{
  "num_hidden_layers": 8,
  "hidden_size": 160,
  "num_attention_heads": 5,
  "num_key_value_heads": 5,
  "head_dim": 32,
  "intermediate_size": 640,
  "vocab_size": 864,
  "hidden_act": "tanh_gelu",
  "norm": "layernorm",
  "norm_place": "pre",
  "norm_eps": 1e-06,
  "positions": "learned",
  "qk_norm": false,
  "attn_scale": 0.177,
  "bias": "all",
  "tie_word_embeddings": true,
  "parallel_block": false,
  "init": "normal",
  "init_std_qkv": 0.0395,
  "init_std_o": 0.00984,
  "init_std_up": 0.0395,
  "init_std_down": 0.00984,
  "optimizer": "soap_variant",
  "learning_rate": 0.00723,
  "beta1": 0.95,
  "beta2": 0.95,
  "weight_decay": 0.035,
  "lr_head": 0.00385,
  "warmup_steps": 200,
  "schedule": "wsd",
  "decay_fraction": 0.492,
  "decay_shape": "linear",
  "final_lr_fraction": 0.0,
  "batch_tokens": [16384, 32768],
  "max_seq_len": 1024,
  "doc_mask": true,
  "train_tokens": 101400000,
  "max_steps": 4268,
  "dataset": "wikipedia_en"
}
Each number is 50 + 15 x the weight over the matrix's rms, rounded and kept within 0 to 99. Layers, rows and columns count from 0.

# layer 2 attention output, 160x160, rms 0.257, rows 68-159, columns 80-119
44 46 75 80 16 41 60 55 52 55 44 45 32 68 64 66 45 54 74 57 51 81 73 77 39 48 58 46 65 73 52 03 65 73 46 37 38 36 43 27
34 57 45 49 40 58 49 63 61 52 58 57 20 35 21 59 29 53 87 65 43 61 38 36 65 06 44 60 50 60 57 40 31 29 77 73 66 09 68 39
51 41 40 62 28 38 42 49 48 39 52 28 45 41 30 62 44 59 64 44 49 32 58 49 62 37 21 16 80 33 35 47 45 32 69 53 82 17 63 56
34 42 49 57 59 64 95 43 58 51 66 65 31 64 43 79 55 47 56 22 51 45 59 66 51 54 39 51 54 45 32 65 49 56 25 60 41 66 45 24
48 32 54 61 63 65 66 53 41 41 49 67 76 77 42 45 53 54 58 70 42 62 52 40 59 34 35 53 39 66 52 56 49 60 48 28 36 57 70 39
47 59 32 39 45 55 71 50 24 50 44 42 55 46 55 51 66 61 37 65 32 58 46 59 62 67 74 48 41 42 35 46 63 58 35 42 56 98 42 59
49 63 34 40 61 41 46 22 65 33 58 62 43 14 68 28 41 50 54 38 70 39 45 54 71 55 55 66 66 44 62 38 23 59 45 61 29 69 74 48
55 37 29 21 59 56 41 71 64 53 62 52 54 50 50 34 33 18 45 43 54 40 57 41 49 67 71 48 46 65 72 79 54 38 56 72 52 19 51 55
45 51 35 60 66 82 55 48 44 75 48 34 38 40 66 36 44 74 55 58 65 23 61 44 55 43 62 45 31 57 53 76 28 17 35 29 54 69 31 46
40 58 65 70 51 66 54 68 42 51 33 11 58 64 57 70 47 46 54 49 35 63 61 66 32 61 47 33 69 64 40 29 74 73 47 45 73 85 36 54
55 46 20 39 53 34 60 63 22 59 61 74 29 49 61 58 37 32 33 71 95 58 69 27 56 55 53 33 49 60 70 28 36 65 21 46 43 58 54 41
54 48 51 90 50 38 55 42 29 43 52 57 48 26 39 44 90 81 35 50 58 36 43 44 68 56 37 48 47 50 66 61 60 51 56 48 88 64 50 28
40 46 52 48 34 71 57 82 42 48 45 69 38 56 23 25 43 25 57 37 37 78 54 54 45 36 22 51 49 41 33 54 58 63 73 65 92 29 74 29
40 50 63 58 39 62 53 48 30 43 65 41 29 87 56 54 55 68 46 68 64 66 57 51 38 61 37 36 38 67 40 74 55 67 06 29 44 73 51 46
61 23 55 40 53 34 60 54 57 55 57 71 61 50 70 40 42 52 44 46 56 50 75 55 44 75 28 51 58 32 66 41 43 37 18 52 67 10 38 19
37 49 59 46 43 33 81 70 56 31 66 60 41 52 31 44 73 71 42 88 65 70 63 48 44 60 43 47 54 57 45 02 43 63 71 71 48 65 61 48
55 53 31 80 49 66 49 89 45 68 45 77 45 63 43 39 23 57 66 80 36 55 33 39 57 41 40 39 26 35 52 43 88 51 52 20 51 43 71 67
55 36 58 51 40 47 52 50 31 62 47 46 58 72 66 68 26 56 60 77 34 61 19 54 51 51 47 60 21 44 67 25 50 57 63 25 46 53 25 49
43 67 54 86 71 46 51 53 87 69 50 61 46 53 34 78 40 44 60 25 57 77 78 77 62 51 46 34 55 77 36 43 74 67 54 39 52 68 57 24
56 56 49 95 52 63 46 50 36 56 78 56 48 57 51 51 57 57 36 41 40 39 64 48 64 64 47 52 82 44 27 69 69 37 50 70 49 55 60 52
49 36 73 60 55 54 11 24 45 65 56 54 42 40 77 45 56 69 90 39 56 78 69 76 45 55 62 41 43 65 60 65 26 31 33 62 52 55 48 50
33 56 28 59 48 60 33 58 73 41 40 66 51 37 59 36 32 56 71 42 48 83 55 52 40 49 60 51 52 44 56 83 58 61 67 39 21 68 45 46
38 71 42 41 61 67 39 63 43 65 63 56 31 31 57 45 49 68 19 31 61 85 70 52 87 42 60 66 30 88 59 63 32 57 38 39 06 79 76 57
26 39 44 43 26 85 50 72 71 55 66 51 53 43 53 52 59 54 63 53 36 50 39 53 56 57 36 61 25 85 67 70 33 69 55 54 46 64 69 38
37 44 50 22 50 90 54 45 26 57 74 50 48 63 57 56 33 51 52 58 67 68 35 47 42 34 64 22 49 66 70 48 52 49 37 67 45 96 31 35
27 61 40 68 64 56 32 74 52 37 44 47 63 96 45 60 49 33 79 24 49 61 59 71 42 59 39 38 71 38 30 57 46 58 56 21 54 55 72 54
56 53 56 44 46 44 69 31 69 37 46 49 45 39 60 34 67 75 53 43 67 55 38 36 44 57 52 31 75 21 74 49 41 42 53 62 70 66 25 44
52 55 14 50 45 77 72 29 72 23 37 76 55 54 55 59 74 52 35 41 71 47 67 70 58 51 34 67 78 38 48 67 56 49 87 59 65 74 50 39
32 64 49 49 71 61 76 44 51 60 41 68 45 56 46 57 58 51 53 50 62 43 47 50 50 55 20 80 55 56 46 54 22 47 47 56 43 51 45 40
27 36 74 57 55 50 57 28 44 23 37 56 55 59 77 69 43 29 47 38 48 49 51 66 48 31 47 54 47 48 16 46 53 53 54 56 57 31 50 26
77 70 46 58 50 45 48 71 37 19 32 56 54 48 46 52 53 48 85 50 77 38 49 38 55 68 52 55 63 56 56 34 46 38 67 53 68 44 31 24
48 51 49 70 67 62 74 75 52 74 51 32 71 63 45 72 37 83 62 37 57 26 72 34 53 44 59 23 30 67 38 41 45 58 70 50 74 46 67 56
34 32 27 41 50 52 40 44 30 67 42 75 76 35 45 44 52 39 50 32 50 35 40 70 48 26 57 26 40 38 50 36 61 49 36 49 32 30 61 59
38 47 55 70 17 42 22 61 46 32 80 61 57 49 40 68 57 71 33 35 51 51 48 47 44 44 70 48 66 53 39 46 67 45 54 50 24 93 60 42
29 58 56 34 34 66 49 69 44 56 37 57 37 48 67 17 61 49 30 67 20 39 38 68 33 88 57 69 38 30 54 35 32 57 56 34 09 49 41 98
46 83 52 61 46 45 70 33 35 22 51 37 50 63 50 63 99 61 58 68 51 34 59 26 46 53 57 54 54 61 49 54 65 63 45 84 91 48 57 51
56 41 11 40 95 69 72 33 36 57 38 60 60 49 41 49 10 53 56 70 68 33 42 32 69 60 19 42 32 41 27 62 14 43 46 19 65 68 17 67
21 76 64 36 51 48 55 50 55 53 32 57 54 44 36 44 43 42 46 53 70 62 31 43 54 64 69 46 49 52 28 44 31 29 63 52 52 27 67 52
41 34 59 26 37 55 34 62 46 59 53 61 88 65 50 58 42 50 42 40 38 70 51 70 36 54 52 33 50 59 30 46 53 83 65 74 62 55 65 79
41 55 40 46 61 37 54 59 26 56 38 73 48 79 56 51 54 57 36 64 50 54 60 57 80 64 49 66 55 31 16 35 71 57 50 26 57 27 75 63
55 43 58 55 59 19 55 60 60 41 42 44 70 60 35 52 38 60 65 47 52 52 69 51 61 34 24 37 52 52 61 45 62 66 63 32 28 59 51 32
54 48 75 87 50 50 33 35 78 73 59 69 70 46 78 54 39 42 74 13 48 54 41 76 53 39 46 41 22 60 59 55 46 67 55 44 54 56 43 54
59 36 41 69 62 77 53 61 52 24 42 22 62 40 54 51 25 48 20 35 45 43 57 59 47 47 50 27 74 52 32 50 47 59 60 55 40 68 25 61
45 42 34 33 42 67 32 59 50 63 46 74 73 69 43 72 53 62 50 35 13 20 31 79 33 37 52 19 47 28 47 58 69 50 33 28 48 37 46 36
69 54 61 48 41 18 66 50 32 59 63 33 55 55 44 13 33 50 27 62 34 80 68 71 28 42 47 28 53 67 61 40 62 62 37 40 38 40 38 55
26 75 60 45 51 25 46 73 65 46 69 47 57 37 46 57 56 52 55 40 45 62 59 40 58 44 47 61 62 49 57 37 30 33 71 37 39 77 73 41
36 23 43 48 98 43 37 38 58 52 50 45 43 74 45 47 43 60 68 67 88 37 50 69 82 54 22 55 39 48 38 28 31 49 50 34 62 60 71 54
70 52 68 60 35 63 47 64 55 42 60 50 37 41 70 55 46 73 29 58 29 62 74 33 43 23 55 53 33 27 47 52 49 35 29 43 59 35 50 38
50 60 42 55 22 65 68 43 47 51 65 32 32 75 48 60 34 53 48 35 46 59 56 65 56 40 49 55 41 61 42 61 76 44 42 52 56 32 35 37
47 60 59 54 48 45 48 55 77 47 48 49 48 73 60 66 55 47 45 47 48 46 45 32 32 70 66 52 48 49 70 49 50 57 75 50 52 58 22 43
77 44 25 63 40 30 70 52 49 27 40 77 46 29 40 44 43 49 38 23 31 50 71 44 55 41 60 42 77 26 62 68 79 47 44 40 56 57 30 57
42 28 69 38 65 67 70 44 36 37 50 32 26 41 65 38 45 29 12 59 26 66 59 48 38 48 65 28 86 43 36 41 42 39 32 66 47 58 02 35
43 34 32 33 41 56 56 31 23 50 38 53 33 46 54 53 71 36 48 72 25 18 40 54 58 69 52 52 60 51 63 55 61 56 26 74 54 46 57 35
53 47 37 23 21 48 37 35 28 63 48 54 57 31 41 93 55 42 59 61 64 56 75 21 67 63 51 34 29 90 76 45 60 44 46 65 67 74 09 56
33 29 32 54 77 61 72 76 40 53 45 71 33 76 42 21 65 46 46 75 74 47 48 57 32 46 77 22 44 55 70 63 78 58 35 56 21 41 40 45
73 56 66 55 58 46 39 29 39 32 42 38 41 47 36 51 40 53 48 36 51 39 67 59 63 39 22 19 77 38 42 55 43 27 43 47 62 45 66 32
48 36 54 30 37 38 51 59 55 43 78 52 53 39 26 21 62 61 20 44 52 75 55 39 70 69 66 39 43 51 39 46 29 75 23 46 56 41 69 53
38 55 26 23 32 59 44 72 48 71 34 59 58 42 45 51 51 33 54 26 54 57 60 67 57 47 58 23 69 16 36 26 65 53 52 61 55 68 66 69
35 60 68 68 11 22 21 70 68 51 55 45 38 62 05 45 43 66 56 17 60 53 78 15 48 45 59 33 66 59 68 40 70 60 88 49 48 40 33 46
59 83 49 60 48 37 64 44 42 66 33 57 50 43 29 46 70 34 64 51 41 55 70 60 62 73 42 72 60 66 47 91 36 48 53 46 57 50 54 36
49 69 58 51 29 30 62 67 42 51 46 52 64 72 77 55 63 54 51 64 49 61 40 25 27 23 41 42 26 52 55 51 48 34 51 41 51 39 52 53
58 72 78 59 74 71 60 96 32 49 71 49 32 53 31 97 46 36 36 51 48 65 80 46 41 26 62 37 58 29 28 34 47 42 42 43 52 13 84 59
50 73 30 58 34 67 54 77 37 71 42 43 50 83 56 65 62 73 64 76 31 33 53 66 34 47 35 57 38 48 24 31 64 71 20 38 62 49 30 38
45 25 72 60 65 31 41 70 86 64 33 74 64 51 49 33 36 32 46 48 20 51 11 61 43 74 36 64 21 73 30 76 35 86 85 31 62 70 61 31
72 54 65 47 84 46 61 26 40 22 38 66 70 62 50 60 59 15 72 48 89 18 34 57 51 65 57 54 61 21 31 66 34 08 53 31 24 46 99 61
36 97 65 41 61 46 58 76 82 57 56 55 55 56 75 68 14 47 43 47 58 92 49 65 41 62 48 29 56 44 38 51 45 43 35 22 47 48 32 56
18 63 46 52 39 39 59 47 31 35 51 75 53 23 35 58 32 60 64 44 56 61 36 28 45 69 59 47 31 35 52 46 48 48 72 62 59 47 33 62
72 24 58 29 46 19 81 79 42 49 41 34 58 46 43 52 52 56 74 56 77 67 73 75 31 41 30 61 23 47 62 53 54 45 64 50 54 54 57 36
49 75 56 68 66 59 24 36 51 40 50 45 50 78 34 49 46 47 45 48 50 38 34 52 60 45 50 56 63 59 53 38 74 33 36 59 35 46 18 65
62 34 37 36 55 46 55 44 54 37 67 80 74 62 40 41 72 31 45 69 43 50 31 14 61 54 57 39 40 57 67 75 42 47 39 52 37 75 35 42
04 25 55 14 47 43 52 65 64 33 54 42 49 70 26 61 35 50 52 61 57 58 34 30 60 29 32 38 35 74 53 22 19 75 64 42 72 51 55 64
32 52 65 48 20 47 37 59 49 43 40 74 58 42 40 48 69 63 38 32 23 60 49 42 47 32 49 54 82 27 71 52 42 41 50 38 52 48 26 65
41 63 24 39 44 44 38 68 07 61 47 55 47 41 03 64 51 37 41 69 67 49 44 16 51 34 71 51 55 42 41 41 63 65 62 24 48 37 77 61
52 50 30 41 52 54 27 65 84 89 71 53 45 60 31 57 30 27 39 44 34 52 54 63 53 78 74 33 18 91 56 89 38 51 44 63 44 35 58 26
31 61 65 50 59 48 66 42 57 40 61 46 38 32 59 53 23 31 58 89 70 91 39 75 62 23 54 58 68 44 46 32 49 33 46 99 83 37 02 44
63 53 68 54 40 62 32 70 54 32 55 69 45 35 23 27 27 69 50 49 58 68 55 50 49 31 30 57 70 51 45 46 42 43 63 51 50 56 58 81
22 57 63 61 68 60 78 29 57 78 72 42 46 52 41 32 63 81 49 50 65 70 42 76 31 57 61 65 30 45 56 76 48 32 16 57 32 38 55 40
69 49 60 39 42 45 44 46 27 53 56 56 49 45 55 32 69 39 48 69 23 22 62 85 22 41 45 36 43 42 46 65 45 51 44 72 37 48 64 71
58 64 61 74 58 69 44 45 42 50 55 51 45 33 48 49 44 53 43 71 39 28 46 50 46 43 44 55 49 37 31 62 56 20 42 62 48 30 54 58
44 52 42 61 64 44 61 56 18 69 49 65 73 34 28 32 67 29 44 66 73 57 38 69 61 58 45 55 75 44 34 52 66 50 60 69 38 53 46 36
48 71 67 61 61 28 66 42 39 39 46 50 15 67 46 58 88 44 55 37 43 41 79 75 39 63 45 77 28 47 38 44 40 66 12 60 32 36 71 61
53 42 68 51 52 58 64 31 56 55 58 49 80 69 48 59 52 47 52 93 56 44 36 52 25 49 53 80 15 60 35 68 39 37 39 53 42 72 67 36
33 49 29 49 27 40 41 34 26 38 40 45 42 53 57 60 99 61 49 72 39 54 70 62 63 27 46 82 67 56 68 95 49 53 46 56 68 69 65 37
35 58 66 76 58 52 58 31 45 40 58 73 79 63 71 44 80 57 36 65 71 29 48 43 40 37 58 42 66 16 38 44 66 48 42 40 64 69 41 51
58 47 61 41 40 66 59 39 51 53 38 42 80 76 51 58 44 55 48 36 49 40 49 79 32 40 46 29 83 54 20 69 58 48 38 42 53 68 43 82
37 39 67 40 49 49 49 41 63 46 52 56 29 75 52 46 70 54 68 38 30 39 80 65 47 38 23 47 28 45 51 61 40 66 31 62 53 41 70 36
31 61 43 39 31 70 58 61 83 62 57 68 39 22 72 65 48 57 28 51 49 60 50 38 42 56 55 64 43 22 54 41 70 39 55 59 45 58 32 23
43 48 20 45 57 50 55 67 50 58 46 39 25 18 37 61 42 34 48 49 62 45 72 00 73 57 60 66 55 57 41 44 32 66 43 36 58 37 63 61
53 43 63 60 44 47 51 67 47 48 75 58 72 82 40 31 69 77 56 36 13 43 44 53 28 58 69 45 47 37 39 67 69 48 34 07 04 67 77 56
39 61 53 58 37 87 72 49 29 34 71 37 71 25 70 65 56 78 19 65 22 31 14 32 05 52 32 65 12 45 31 72 00 53 62 36 76 80 34 57
55 30 46 42 32 20 60 43 32 33 53 92 50 45 31 47 69 27 65 34 47 68 29 66 35 71 81 52 52 58 58 11 74 79 61 79 61 71 66 66
60 58 34 50 71 47 71 54 30 69 62 68 62 47 46 61 64 41 49 57 44 62 53 62 37 41 46 71 25 12 34 61 46 43 53 80 52 32 80 49